Weights of a small transformer language model.
Size: 9 layers, width 192, 3 heads of 32 (1 for keys and values), vocabulary 1715.
Architecture: no biases in attention or MLP, tied embeddings, normalized queries and keys.
Training: 316M tokens, 4815 steps.
Each number is 128 + 32 x the weight over the matrix's rms, rounded and kept within 0 to 255. Layers, rows and columns count from 0.

# layer 6 MLP gate, 768x192, rms 0.0754, rows 569-592, columns 96-191
[[129 118  89 140 136 115 140  88  76 165 131 173  98 143 132 186 143 130 114 128 131  95  74  96 115 150 136 111 169 108 114 134 131 154 114 131 136  89 125  99 157 145 131  89 133 164 138 177 186 141  99 191 117 136 109  75 137  76 164 110 133 109 103 144 160 128  82 161 143 168 153 125 150 125 139 124 103 123 102 132 199 142 104 139  92 110 172 115 170 171 147 104 125 135 114 142]
 [154 130 139  83 103 161 164  97 116 129  51 173 182  92 120 100  98 125 108 103 137 171 102 113 106  67  71  88 117 132 131 157 191 168 124 146 144 182 123 128 120 137 127 125 126 130 177 101 127 104 166 186 109 136 131 133 126 139 157 133  65 123 112 146 102 159 120 125 167 126 147  64 132 129 163 124 217 111 149 145 155 111 181 186 115  61  80 160 127 110 124 119 120 109  79 111]
 [116 153 144 168 108 173 138 123  99 146 151 112 136 128  93 164 125 117 125 111 177 119 103 129 111 124 145 149 106 111 147 125 159 153 174 121 109 161 101 110 139  80 103  88 112 141 138 160 171 151 130 105  98 149  58 144 160 121 168  86 143   0  97 141 138  94 103 111 119 221 151  84 128 141 122 138  72 135 106 107 130 159 145 156 103 159 125 141 204 142  79 156 111 126 113 141]
 [135 113 118 153  93 154 157 119 125 140 103 152 130 186 118 134 152 121 171  79 116 124  90 134 112 158 134 172 114 168  73 178 141 158 150 104 181  99  90 160 204 143 176 106  91  90  78 127  89 147 154  71  74 194 130 155 134 126  70 190 134 108 134 160 125 185  45 177 170 122 146 132 168 137 156 143  93 164 111 105 137 128  98 159  97  75 161 129  77 114 162  93 116 155 120  68]
 [170 130  98 143 135 136 137 102 161 100 116 169 144 146  98  69  95 117 140 109 134  88  87  92  68  88  49 143  77 106 140 164 129 220 201 125 114 125 166 130 119 153 187 138  96 159 132 151  96  79 175 114 133 126  88 167 188 125 156  74 120  79 104  64 143 146  64 149 109 141 165 154  57 144 155  91 140 108 187 140 167 121 129 108 124 119  65 184 103 186 116  83  56 142 110 129]
 [127  85  66  93 104 108 117 116  56 105  79  97 119 142 109 110 166  88 104 131 127  96 113 139 103 170 148  84 140  72 119 155  85 116 140 222 138  67  80  48 104 158 162  77 107 107 108  99 110 182 165 117 131 112 111 166 152  95 125 111 113 133 119 152 144 128 102 115 119 119 177 128 102 156  70 179 126 136 165  82 138 106 146 150 111 101 114 142 110 113  85 107 162 106 159 174]
 [106  92 160 130 116 164 153 172 150 111 112 139 199 126 109 140 130 135 113 161 128 114 117 151 135  99  91 133 176 153 129 110 138 136 108 155 129  88 142 146 138 118 173 137 147 142 130 124 119 212 121 132 165 141 120 119  91 113 151 128 165 110 118 159 154 125 152 162 145 145 106 127 152 148  80 136 116 142  94  94 157 132 145 175 138 133 130 122  87  89 179 162 155 150 160 134]
 [107  56 145 150 161 119 125 148 128 133 138  78 120 108 119 206 158 167  98 142  61 150 193 106 100 136  61  67  89 131  55 137 139 145 120 178 121  71 139  28 125 211 178 106 157 142 118 131 142 171 151  86 108 149 119 139 137 113 125 112 109 116 124  93 179 117  74  89  95 141 122 106 125 175 128 155 110 181 111 102 134 149 124 195 144 132 147 105  84 166  59  79 148 112 162 129]
 [112  98 186 107 123 109  80 153 151 188 162 156  91 146 172 187 165 116 156 146 116 143 167 112 123 126 108  95 175 126 167 147 120 112 107 176 156 107 108 161 109 155 117  69  98 122 121 118 127 123 146 137 126 157 116 117 114 112  44 145  72 159 132  88 131 172 141 143 175 152 159 143 130  71 182 140 136  61 167 155 171 163 159 161 115 184  49 103 118 126 140  50 130 154  47 123]
 [156 138 194 146 121 206 151 121 121 158 163 145 129 158 135 157 194  83 106 141 129 144 135 104 171  90 153  99 108 133 128 217 137 148  90 130 181 116 130 200 103  96 134 174  85 115 124 143 111 109 157 145 124 124  58 199  99 156 165 133 176  95  88 112 145 149 122 132 151 138  80 126 173  81 185 129 145 127 140 113  91 121 105 122 183 146  92 113 127  82  89 141 138 153  50 158]
 [152 165  95 100 176 135 135 110 143 137 125 121 144  88 154 107  80  80 134 123 137 103 107 131  96 108 154 101 170 163 167 109 138  90 105 126 142  94  77 124 106 117 127  90 179  88 150 135  72  83 132  89 140 130 125  66 181 133 166 128 145 143 115 136 133 103 147  99 155 107 177 127 131 101 101 131  89 142 183  71 127 174 142 187 132 201 111  97 107 125 105 109 151  95 141 109]
 [ 92 176 188 148 185  88 156 170 117 143 159 156 122  76  90 138 104 175 155 159  99 126 114  55 122 141 116  96 167 132 111 115 109 119 131  71 183 104 121 125 119 179 146 189 116  90 122 140  75 141 132 131 109 106 126 136 114 128  56 178 122  96 120 110 131 176  82  70 123 117 115 134  42  84 150 150 135 118 109 154 145 147 177 122 116 109  75  91 137  78 103 132 175 118 122 142]
 [138 133 144 152 104 110 124 124 114 140 100 110 132 186 109 115  93 189 132 103 149 150 120 127 115 174 134 140 136 172 150 129  93 173 115 126 107 164 135 128  92 101  97 107 170 119 163 170 154 130 163 125 168 133  96 136 120 109 123 124 176 120 128 201 153  93 112 120 140 114 144 111  78 126 163 124  99 166  73 110 164 102 151 149 109 144  90 176 137 137 152  98 144 148  90 137]
 [102 166 186 132 153 174 223 147 142 171 123 155 134 107 125 122 133 119 101 144 138 155  85 133 154  95 170  71 110 129 146 163  81 139  98 146 140  75 155 108  96 144 159 106 107 126 153 130  98 187 119 164  20 141 106 126 105 117 132 124 105 115 104 151 160 135  95 128 167 111 143 186 116 186 117 135 137 110  79 106  75 195 170 146 154  77 143  91  86 131 168 144  82 128 126 136]
 [145 145 145 118 134 132 121 107 159 111 167 150 111 127  68 102 136  64  74  85 139 138 138 161 131  79 143 115 133 145 124 151  92 112 134 117 118 126 122 146 162 130 161 126 103 161 129 132  61 160 119  62  69 134 122 124 109 115 172 138 170 142 124 127 145 125  94 146 178 131 135 191 114 164 127 121 118 127  92 144 121 130 139 110 116 129 180 157 123 153 148 107 184 114 162 121]
 [105 120 161  68 149 130 177 125 123 106 108 116 151 128 171 140 164 131 105 122 148 135 126 124 173  84  85 152 124  37 148 134 152  93 123 134 178 139 108  65 122 128 183 103 119 146 110 116 147 138 182 149 137 119 100 157 120  85 116 153 151 135  96 133 121 134 135 182 121 133 127 126 124 113 133 177 155 131 127 122 106 154 119 122  79  99 187  86 121 139 117 127  74 110 108 152]
 [114 177 105 157 182 145 124 163  83  94 192 110 140 120 115  68 112  81 128 131 159 174 117 133 112 115  91 145  63  94 178 112 110 130 101 100  70 174 185 133 111  99  77 129 158  58 141 123 125 124  86 180 129 160  70  94  95  94 162 114 130 151 116 139 169  84  74 149 119 101 164 147 107  85 132 170 110 160 122  76 104 119  98 116 166 128 171 109 150 103  95 102 150 140 152 108]
 [128 164 100 126 113 124 103 129 149 155 144 128 125 130  79 157  89 160 182 137 179  80  58 170 118  42 165 119 130 166 172 119 105 104 113 108 145 110 160  88 119 117 190 150 120 155 102  94 154 129 114 127 113 116 116 137 120  31  98 138  39 142 160 116 122 106 110 152 104 126 147 134 169 119 103 167 163 138 136 146 168 118 165  98 178 129 131 102 143 117  81 133  63  94 111 162]
 [110  70  70 137 111 104 124  71 116 148 144 175 126 170  70 169 161  94  85 146 133 157  60  91 118  97 116 156 147 177 139 128 130 108 142 149 127 160  81 103  75 168 118  99 175 192 162 122 115  89  94 145 124 123 114 132 164  51 148 154 162 122 161  72 116 130 154 107  68 175  73 121  63 115  43  79  86 160 159  67 209 103  87  98 167 136 136 159 175 125 118 132  58 145 139 133]
 [140 115  50 139 110 165 217  44 178 109 144 127 103 217 100 109  86 102  55 145 121 147 104 153 120 123 183  87 160 165 168 137 104 167 100 190  87 122 110 115 135 116 183 114  94 114 142 123 148 113 167 119 144 163  71 140 132  92  95 143  92 107 190 131 180 173  50 164 157 153 113 116 131  99 137 145 121  78 143 150  67  81 157 132  75 123 168 187 114 122  93 136 119 176 143 167]
 [118 143 103  99 133  93 101 144 161 164 201 104  39 139 100 196 151 150 100 174 136 127 139  98 103  70 157 114 120 133 135  99 134 148 141 200 140  54 134 124 165 105 117 116 132 122 127 150 119  88 113  98 146 158 123 141  91 119 156 155  83 143 197 116 159 170 166 106 116 137  87  78 179 138  92 133 115 142 161 162 207 130 120 151 161 133 152 140 142 112 135  90 135 186 139 150]
 [155 172  79  99 165 128 153 101 165  69 124  70 113 166 121 157 113 114  88  84  90 136 153 173 107 138 141  86 114 166 100 162  95 105 144 137 132 162 156 141 142 121 124  72 150 128 102 131 170 117 163 176 178 162  86 118 143 105 113 126  74 118 112  86 140  92  82 140 190 119  76 131 125  84 106 130  67 181 122 147 151  63 163 120 103 121 144 165  82 102 105 109  85  48 144 137]
 [125 130 141 184 161 101 166 117 122 146 159 130 116 153 180 126  97  88  94 103 159 171 112 101  72  95 110 146  96 189 111 166  95 111 146 159 145 143 130 144 154 164  87 143  97  99 201 117 112 155 160 178 166 104  99 129 178 105 110 153  73 104 164 118 180 131 120 174 160 141  78  94 133 155  97  89 145 107 159 143 115 111  94 101  75  81 154 110 154 141  88 131 106 140 111 102]
 [151 160 168 146  94 129 175 187 170 168 196 118  88 126 103 175 110  99 138 168 108 150 115 179 108  60  96 121 127  98 109 201  86 154 144 157  98 119  85 140  82 132 167 126 105 108 109 146 132 108  87 173  71  98 129 117 126 104  83 174 121 152 122 138 123 173 105 140 147 100 145  90 147 165  88 143 145 115 204 117 192 127 102 142 120 116 151 137 110 147 158 124 198 144 110 129]]
# layer 6 MLP up, 768x192, rms 0.0739, rows 569-592, columns 96-191
[[142 150 120 144 132 169 100 104 146 142 107 108 117 223 109 107 161 141 161 178 103 166 115  87 159 167 125 143 100 140 169 162 162 124  90 227  81 106 119 113 135 107 153 160  66 116 156 169 131 135 179 168 123 104 109 120 173  86 130 135 116 170 146 142  91 117 103 122  87 113  66  64 131  47 124  65 135 139 121 142 110 118 179 114  44  89 157 110  88 112 127 124 116 156 134 124]
 [132 126 177  90 109 137 150 113 124 102 194 147 119  65  63 120 163 133 220 122  59 124  92 135 104  77  87 111 151 127 113 140 137  78 103  79 170 107  98 194 142 169 163 102 124 130 115 112  66 103 137 101 123  98 101 159  71 164 124 130 158 122 113  79 124 132 136 101 107 128 128 179 172 107 108  88 143 184 147 147 123 123 109 100 181 119  95 127  72 116 185 121  95 143 137 143]
 [109 108 139 117 149 125 141 102 184 109 158 110 120 106 108 195 101  83 106 164 154 102  52 111 147 158  95  98 123 145 134 152  88 192 136  14 101 118 134 110 148 177  90 144 109 154 158 214 145 116 123 115 160 223 127 132 104 116 172 124  86  42 102 159 128  63 146 121  92 185  99 169 185 152 120 115 118 135 111  49 133 153 156 110 175  95  97 147 157 104 149 120 157  98 114 131]
 [140 169  86  90 175  72 163 106 171 164 109 105 130  82 196 127 166 115 110 133 150 117 118 155 119 121 114 181 102 106  99 104 172 103 101 104 157 142 114 116 151 152  99  76 119 163 142 100 117 113 183 137 111 148 137 144  63 122 142 139 118 155 108  57 121 130 123 124  79 134  64 101 146  96 158 107  71 102 127 167 142  63 179 153 134 114 155  79 108 156 135 197 103  40  39 135]
 [150 172 162  88 131  91 110 122  83 148 145 136 132 130 170 174 195 119 101 127 143 183 169 147 137 124 176 164 136 119 115 121 142  54  95  52 154  86 127 165  70 178 118  56 109 165  84 149 145 170  63 132 124  79 131  77 140 118 136 129 144 140  60  98 175 126 138 117 141 141  59 108 175 106 168 141 137 135 129 119 136 129 103 126  73  94 121 128 122 129 145 116 153 111 112 142]
 [ 91 122 142 134 135  97 144 165 116 133 119 136 157 170 133 106 128  95 125 147  96 149 161 180  84 153 104 118 140 105 131 125  75 130 118 163 129 114 138  97 113 123 142 102 155 201 112 125 138  93 133 156 194 102 148 152 156 131 155 139 185 165 132 160 119 130  90 121  82 116 173 102 145 153 127 121 208 136  91  68 211 161 166 188 161  66 149 176  92  89 106 127 109 174  80 202]
 [ 77 123 129 152 107 135 153 101 116 125 149 120 186 137  86 124 129 133 126 138  88 146  99 110 172 120 139 168 136 120 160 100  56 132 158 127 102 143 150 154  84  95 130 100  96 121 135  63  66 162 141 160 178 145  91 119 167 139  90 119 140 144  90 152 175 129 179  65  90 111 146  92 183 169 109 140 142  81 136 123 119 183 147 125 108 148  96 128 101 149 171 149 177 141 144 134]
 [134 152 113 103 115 128  79 147 124 101 127  92 104 108  62  80 149 104 133 135 153 182 138 114 126  72 151  69 135 135  84 129 178 138 150 145 171 154 188 116 202  90  94 122 150 114 155 130 151  51 112 132 153 154 107 171  94  83 126 163 149 166 155 118 141 121 129 136 155 137  84 106 119 132 130 165 134 154 163  90 134 148 141 178 146 106 107 205  84 125 177 152 162 171  53 141]
 [178 122 117  80 121 173 141  77  82 160 109 139 180 119 149 114 135  89 139 119 182 140 119 123 128  93 143 149 160 103 116 118 109 168  81 201  74 123 121 148 160 115 142 129 107 102  67 138 133 124 126 153 139 117 135 162 169 121  95 128  90 115 158 189 157 242 112 165 122 101 164 100  46 103 180  95 189 112  79 129 117  95  90 149 134 120 143 118 133 101 134 179 117 139  87 141]
 [118 136 140 108  90  91  71  89  20 116 110 138  94  90 156 131  93  98 107  86 170 170 144 105 123 112 100  92  80 128  55  85 177 108 158 119  73 140 148 108 153 155 127 139 192 107 124  98 152 139 110 129 124 122 112  76 133 141 110 150  81 133 141 130 142 109 158  48 102 101 202 100 117 154 118 144 120 144  84 146 134  75 138 103  70 101 147 154 164 149 204 182 157 125 123 113]
 [118 133 127 119 121 159 120 121 120 138 129 172 188 114 113 132 152 178  84 178 147 144 135 139 150 145 119 107 107 102 108 114 122 148 172  96 106 152 117  87 176 188  97 124 134 145 143  80 122 123 136  95 116 141 150 118 166 121 110 135 117  97 176  65 141 141 116 188 127 125 135 137  96 162 162 110 136  60 158 166 131 169 131 121 170 146  74 151 123 132  93 140 111 217 157  92]
 [177 146 104  95 114 174 191 131 103 177  94 118 137 124 167 105 113 132 159 152 131 136 172 152 126 116 105 141 104  81  84 151 191 157  67 150 150  53 101 151 109 127 169 122 204 109 127 132  87  74 127 148 133 118 127  60 151  91 139 132 163 105 125 118  86 129 127 101  71 143  75 144 144 139 163 168  93 117 104 155 126 137 125  91 148  92 113 120 130 127 122 111  63 138 112 146]
 [112 104 140 142 154 171 140 137 206  89 110  57 155 164 135 131 136 178 111  85 123  96 123  71 134 105 160 130 140 166 155 156 180 158 134  99 126 140 147 146 144 122  74 182 125 116 114 143  98 160 135 141 100 147 137 123 173 157 119  53 127 151 192 128 126 117 168 117 162 155 174 112  96  71 108 104 156 169 124 152 186 108 121 107 148 152 126 113 104 180 188  17  95 130 139  94]
 [188 127 149  73 103 148 117 154 137  65 138 151 122 147 178 128 129 103  93  90 148 108 144 161 148 109  54  44 114  40 116  94 175 137 120 142 166 162 131 162 112  85 183  78 161 132  77 139 106 161 114 116 144 150 109 149 113 148 109 144  84 107  98 143 136 144 120 145 139 170 129 126 132  78 108 200 169 177 150 131  84 144 131 121 128 209 113 187 111 119 119 126 199  99  98 142]
 [ 96 160  79  99 125 155 194  86 155 106 113  96 122 122 182 170 141  83 151 147 149 143  68 190 128 196 121  69 125 131 114 160 116 132 122 107  91 125  92 172 137 134  99 117  86 108 109 178 142 169  95 119  90 167 124 151 122 136 152 165 120 159 148  72 129 160 108  78  61  95 126 154 113 109  70 112 101  99 102 101 108 165 105 173 116 135 170 115 137 119 173 127 107 166  97 137]
 [ 87 100  92 124 131 121 158 150 163  94 101 146 132 111  90 107 195 121 170 156 149 193 127 142 135 122 174 119 152 123 115 109 178 121 124 156 186 141 101 195 177 117 192 154 165 165 156 131 111 179 170 116 140 137 114 151 101 138 155 137 163 172 123 112  77 122 126 132  77 133  90 112 120 103 140 123 105 125 133 100 148 113 112  63 143 143 171 134 142 103 139 121  64 135 130 125]
 [104 107  81 119 161  90  98 155 146 181 227 101  80  81 146 141 152 152 119 186 185 103 116 106 121 166 147 130 126 154 179 100 119 151  89 172 128 115 143 108 132  87 123  93 147 136 130 123 109 184  98 119 152 119 112 190 145  78 176 150  86 134 118 146 168 108 161  73 129 158 137 159 143 111  84  57 146 120  94 179 146 151 117 133 137  86 107 121 140 137 134 133 119 105 125 127]
 [ 87 120  62 117 124 162 138 139 161 152 125 102 163 113 119 133 153 107 141 140 184 146 154 104  98 116 114 125 126  91 138  93  66 119 109  70  89 166 191  98 161 167 178  82 126 128 138 103 156  47 151 155  96 153 124 154 146 134 140 129 111  90  65  87 116 129 160 122 105 144 152 141  62 163 129 173  54 106  65 153 139 144 116 148 158 143 109 126 135 121 129 103  90 154  97 146]
 [ 78 137 145  96 127 145  67 125 104 114 112 119 103  95 117  79 133 136  94 124  10 141 212 128 109 134 150 118  64 145 168  84 152 106 127 152 143 157 127 109 118 107 143 140  86 112 103 105 198 142  94  68 114 159 111 140 137 121  84 127 158 157 125 155 121 106  78 114 159 139 112 127 121 168 153  92  97 175  77 113 112 126 110 112 157  84 179 189 126 168 158 138 137 132 146 156]
 [130 195 130 125 103 220 180 171  91 160 145 104 142  84 181 103 149 190  40 143 151  90 117 161 115  68 149  43 174 171 106 148  62 131 142 118 160 142 105 140 133 151 120 146 106 195 158  87 120 140 142  70 147 111 117 139  86 129  92 173  86 111 136 239  98 187 134  98 204 175 157 127 100  95 155 147 137 107 167 146  59  84 106 134 134 104  82 147 154 139  45 160 140 144 142  63]
 [151 136 112 105 101 157 106  90 106 142 144  97 124 157  94  95 186 123  79 131  79 117 145 150 140  87  75 127 138 143 105 143 123 128 117 151 103 185 122 117 113 164 134 104 101 192 101 128 186 172 145 126 155 152 134 136 107 146 147 153  83 148 132 168  76 157 141 102 121 144 113 116 118 130 176 167 116 136 172 135 160  99  94 129 103 143 156 149 148 107 121 135  93 117  72 154]
 [156 156 171 170 128 109 116 165 121 122  93 106 125 100 150 150 109  97 151 138 155  73 132 109 128  98 126  69 116 109  84 181 153 133 104 144 131 169 128 124 157 156 153 161  77 154 144 115 165 129 141  66 107  92 120 135 170  89 174 175 170  92 119  91 143  66 154 149 177 130 172 184 153 155 155 156 137 137  93  98 122 158 116 118 147 177  94 144 117 135  82 132 121 141 115  67]
 [157 129 154 117 124 138 182 127 131 125 127 157 196 206 120 130 122 196 134 114 166 107  90 110 124 123 118 118 132 102  85  90 119  89 142 184 135 152 105 165 134 135 143 208 135 142 198 117 124  71 121 147 142 106 132 149 162 182  98  47 133 126 119 145 108 138 127 178 173 101 117  89  96  49 107 120 126 152 123 111 192  75 119 146 114 104 139  86 176 135 146  50 103 200 113 145]
 [113  87 126 140 116 130 153 100 150 112 135 121 120 130 129 122 175 111 103 102 153 134 102 113 154  85 166 138 130 180 141 105  66 112 105 152 135  76 123 119 113 149 160 145 190 135 101  80 164 188 167 178 103 119 173 122 162 109  79 150 133 145 120 123 156 136 149 177 117 108 143 100 143  58 129 123 125 100 204 204 121 124  87 130 166 172  61 179 126 126 146 204 106 165  95 158]]
# layer 6 MLP down (transposed), 768x192, rms 0.0697, rows 569-592, columns 96-191
[[ 98 120  85  99 110  85  59 103 109 181 123 125 126 143  79 131 110 158 130 158  74 167 116 157 163 173 104 173 116  86 122 126 151 119  59 119 123 107 106  97 129 123 122 152  70  74  75 170 117 207 186 109 142 164 164 179 171 173 168 152 181 119 162 144 133 111 173 154 127 121  87 132 161  63 129  61 124 138 132 119 172  96 125  54  95 132  96 116 180 164 125 160 131 118 211  90]
 [172 100  97 130 114 181  80 140 187 122 120 167 115 152 167 121 128  94 115 103 121 142 134 111 112 179 116 181 122 111 146 102  82 109  69 123 182 147 135 118 126 163 109 135 133 132 168  89 188 119  86 123 122 150 144 172 120 139 132 132 133  77 180  97 106 144 148 118 139 168 117  98  30  98 165 134 148 148  98 107 125 120 132 163 113 159 113  70 149 151 183 175  62 117  89 146]
 [124 126 149  94 126 107 116 115 202 131 128 167  84  92 169 116 163 129 110 152 113 135 152 147 130  96 144 126 101  95 181 183 138 118 107 181  89 109 144 131 162 180 172 159 128 130 143  35 148 176  80 124 177 123 198  97 121 105 155 167 130 255 148 128 122 131 162 120 110 112  81 130  89 118 125 107 158 171 125 125  86 121 168 122 150 107 127 131 117  65 135 133 151 121 150 137]
 [132 203 120 150 177 133 156  89 176 138 121 133 103  96 141 184 107 113 168 148 117 102 130 103 172 105 171  81 132 121 137  95  76 102 147 123 128 139 124  68  93  77 137 159 121 165 123 139 155 158  65 144 140  96  93 137  93 140 203 125 110 101 147 131 101 104 169 159 166 235 104 149 118 114 145 119 183 194 117 162  99 170 103 177 107 141 122 106 156 121 101 139 112  76 114 207]
 [113  87 198 143 178 105 132 117 140 113 131 127  84 102 125 135 133 118 131 136 130 142 143 169 134  37 125  95 136 160 187 142 176 104  51  72 130 111  79 128 130 101 140 139 119 131  95 129 172 138  98 122 134 120  91 110  94 109 110 130 161 136  99 114  71 120 119 151 152 177 106 103 163 114 119 119 140 136 132 117 109 101 105 127 173 126 160 135 165 108 105 156 115 103  45 141]
 [143 104 110 106 190 127 174  73 115 117 135 193 144  77 117 163 114 120 101 101 145 122 111 149 116 150 118 144 111  78 110 152  89  53 146 134  37 122 153  37 115 159  92 128 139 154 107 145 172 152 118 117 107 153 184  96 116 100 148 111 145 104 119 149  51 101 140 187 105 152  53 113 125  65 126 145 147 169 181 182  88 164 154 149 149  80 139 125 137  78 112  70 112  91 144  95]
 [134 124  95 135 141 143 126 110 128 132 183 139 141 129 126  89 131 169 161 130  95 158 152  63 141 120 124  93 138 140 139 148 116 119 139 152 137 101 135 125 126 201  83  97 142 102  94 115 180 152 185 128 163 109  89  81 125 141 172 117 174 170  56 176 133 141 171 191  92  62 105 127 155 136 146 137 132 148 142 150 102  96 136  76 104 112 166 140 119 112 160 140 130 155 102 154]
 [112 173 161 132  95 145 105  73 155 151  89 157 155 160  83 135 134 137 172 176 194  83 120 143 105  86 149 143 129  73 125 139  95 154 130  92  95 135 158 108  93 128 147 169 163 106 147 124 119 255 122 130  85 157 140 186 108 142 149 129 159 168 151 155 143 170 145  97 132 151 101 132 172 100 134 153  89 111 159 133 123 107 125 116  92 117 159 161 149 111 166  66 108 131 118 193]
 [132 114 179  91 128 142 134 130 129  98 128  79 178 168 110  99 121 113 160 195 137 112  80 123 107 134 115 138 157 132 143 118 136 136 125 143 187  77 104 127 128  78 152 128 157 131 104 126 105  96 167 112 166 149  85 151  73 151 132 151 116 146 157 191 134 155 135  80 126 103 127 140 149 128 131 101 164 122 161  89  92 108 143 171 121 136  96 106 120  88  44 155  68 145 115 152]
 [144 116 101 121  82  50 115 119 171 182 124  87 100  83 113 149  73  89  79  81 197 151  90  74  84  92 138 105 114 133 117 128  76 233 139 168 113 117 124 116 146 213 145 103 158 126 148 120 128 127  97 155 167 143 110 145 189 102 135  72 188 139 149  96 206 184 156  92 138  65 131 124 158 120 109 105  93 170 110 121 138 178 174  95  36 106 151  96 140 121 152  80 154 119 115 148]
 [107 110 116  81 151 141 101 110 135 165 126 153 126 119  60 117 106 138 109  69 110 134 131  75 104 133 111  79 134 102 139  89 180 103 105  99 148 136 106 159 109 122 141  63 130  66  88 115 152  58 107 167 137 143 106 142 115  97 124 124 105  75 134  89 119  89  85 132 131 138 144 156 148  85  85 134 154 141 171  95 110  80 116 124 102 103 116 114 162 130  87 156 136 147 105 138]
 [150 112 109 172 140  95 132 121 155 136 141 160  75 120 105 139 117 114 115 143 134 148 135  80 160 165 135  91 158 162 162 104 145 142 148 118 152  92  99 130 127 192 118 152 124 142 167 109 121  72 186 111 160 163  96 109 150  95 102 139  97  86 107 147  98 161 149 103 101 129  93 129 119 106 106  78 121 100  74 106  86 163 185 122  97  96 140 115 104 131 107 151 151 104 127  83]
 [167 153 118  93  94 181 157 138 125 162 201 159 143 117 100 181  99  66 129 183  95 131 123 119 136 162  97 104 104  80 156 170 122  88 143 125 163 178 126  79 141 133 123  64 115 123 129  99  50 121 167 156 171 104  94 134 115 119 117  93  93 154 154 104 110 101 141 118 111 115  97 115 128 129  90 160 194 119 112 107 151  96 131 159 104 159  95 149 154 118 144 110 135 185 133  86]
 [128 125 161  78  86 106 104 178 168 106 137  75 137 169 114  69  71  75 112 139  80 125 179 116 189  76 133 174 183 117 104 114 143 148 112 108  98 153 137  99 114 117 144 120 104 165 124 158  90 143 131 116 184 148 163  97  50 142 114 230 138 163 115 177 135 124 115 102  94 117 127 104 121  95 103 181 130 160 134 108  99 154 126 162 118 181 137 124 150 201 170 208 131 124 127 139]
 [144 108 120 160 123 144 115 149 111 163 144 117 121  70 103 157  69 128 109 131 162  74 172 127 133 141 134 169 169 153 126 143 156 103 132 137 182 151 137 158  74 118 137 167 137 127 170 163 117 109 125 116 149 176  44 138 101 107  92 129 126  46  66  85 132 175 130 113 102 120 149 165 131  89 108  62 104 130 125 117 136 153 101 128 121 116 124  80 138 139 115 156  76 155 113 105]
 [132 143 138 160 162  94  92 137 144  84 113  69 111 157  89 111  68 101 138 134 109 159 136 169 116 171 113 163 120 124 138 119 111 139 140 150 156 103 140 163 132 134  77  82 167  92 140 110 144 123 154 145 127 147 188 103 136  87 119 138  68 129  77 136 130 157 111 132 135 103 126  89 128 163 155 117 138  94 181 153  67 119 148 117  74 160 118 164 126 126 205 117 132 144 130 166]
 [146  91 178 150 124 122  75 161 101 127 151 136 145 120 157  89 146 140 144  61 117 132 106 125 154 188 154 130 143 116 176 140 151 125 111 109 118 165 153 153 132 134 141 163 112  76 125 150 111 111 122 174  61 159 112 138 140 168 163 126 150   0 146 131 108 120 111 141 149 117 129 187 111 104 118 140 138  93 107 140 151 144 165 159 146 178 141 136 199 110 121 112 151 145 111 121]
 [105 118  71 119 140 149 159  88 150 154 161 147 193 105 143 120  78  98 100 107 170 169 107 137 138 139 195 113 216 114 184 106 139 106 142  84  99  84 158  66 100 145 140 110  92 150 150  98 135 215 147 162 140 118 160 146 147 151 141 165 138 205 135 181 151 144 107 173  94 134 134 111 111  88 155  72 128 114 132 117 143 130 131  99 126 116 126 108  93  93 110 138 150 122  98 124]
 [136 109 146 180  93 104 122 132 111 143  93 148  76 157 105  87 111  98 123 114 141 114 139  86 126  89 149 199 125 200 191 124 159  84  54 174 141 110  85 136 105 152  90  58  82 125 138 153 136 131 108 196 121 111  95 144 167 118 180 157 121 132  81 104 122 179 172 106 144 144 125 116 118  55 149 116 244 124 152 128 155 177 136  81 126 194 150 124 157 104  69 190 114 141 177 107]
 [128 120  54 184 127 139 154 138 125 173 209  91 228 141 116  95 125 150 123 112  86  90  72 123 104  14 176  62 214  61 130  93 143  95 140 155 171 188 198 101 135 167 144 131 123 162 158 168 138 131 182 103  69 167 167 103  71 120  97 134  63 135 123 146 131 135 176 139 154  76 172 154 171  40 155 153 161  98  72 109 161 169 212 118 141 133 125 112 188 107 112 157 146 177 100 150]
 [138 124 191 130 140  86 166 138 109 122  82 144 118 105 104 136 146 142 175 134 131 116  57 143 138 119 145 143 164 164 146  82 140 208 149 155 123 110  81 115 138 110 125 145 126 133 125 146  90 126 143 142 148 129 157 169  94 151  84 160 114 239 125 113  57 107 151 117 102  87 131 127 100 150 143  99 175 129 137 116 127 131 111 118 111  81 111 148 109  84 175 123 123 112 149  72]
 [139 152 124 123 128 152 153 117 122 151 126  98 147 142  80 133  97 184 109 150  96 148  91 185 124 162 147  73 174 172 160 151  96 187 131 141  91 120 106 118 133 145 122 146 121 122 179 148 161 111  53 151 108 145 126 186 173 109 152 141 125 242  93 139  78 108 149 109  39  88 166 146 126 163 158 145  96 155 111 152 102  87 136  84 134 117 164 155 128 114 136 108 146 146  48 187]
 [129  95 192 133 112 139 100 166 106 112  67 114 144 177  94 119 110  74 168 156 123 156 111 129 179 126 135 139  76 146 146 152 110  98 185 122 156 102 115 103 118  21 108 152 123 133 144 134  98 114 125 123 130 202 168 114 106 109 103 136 179 105 131  94 121 110 112 197 141  60 158 161 136 134 131 141 119  77 114 158 130 108 107 125 133  80   2 146  93 166 123 120  66 125 104 127]
 [121 119 206 131 145 138 140 111 139  90  99 116 124 110 122  63 167 111 115 123 134  89 149  77 165 145 121 116 103  58  92  88 141 152 114 125  96 196 166 143  89  98 164 107 147 176 140 188 125 138 152  80 116  75 162 120 142 167 138 136 159 110  99  92  82  51 170 127 134  98 126 117  95 139 158 194 100 164 160 130 108 163 116 217 138 153 147 144 150 127 109 182 128  86  88 105]]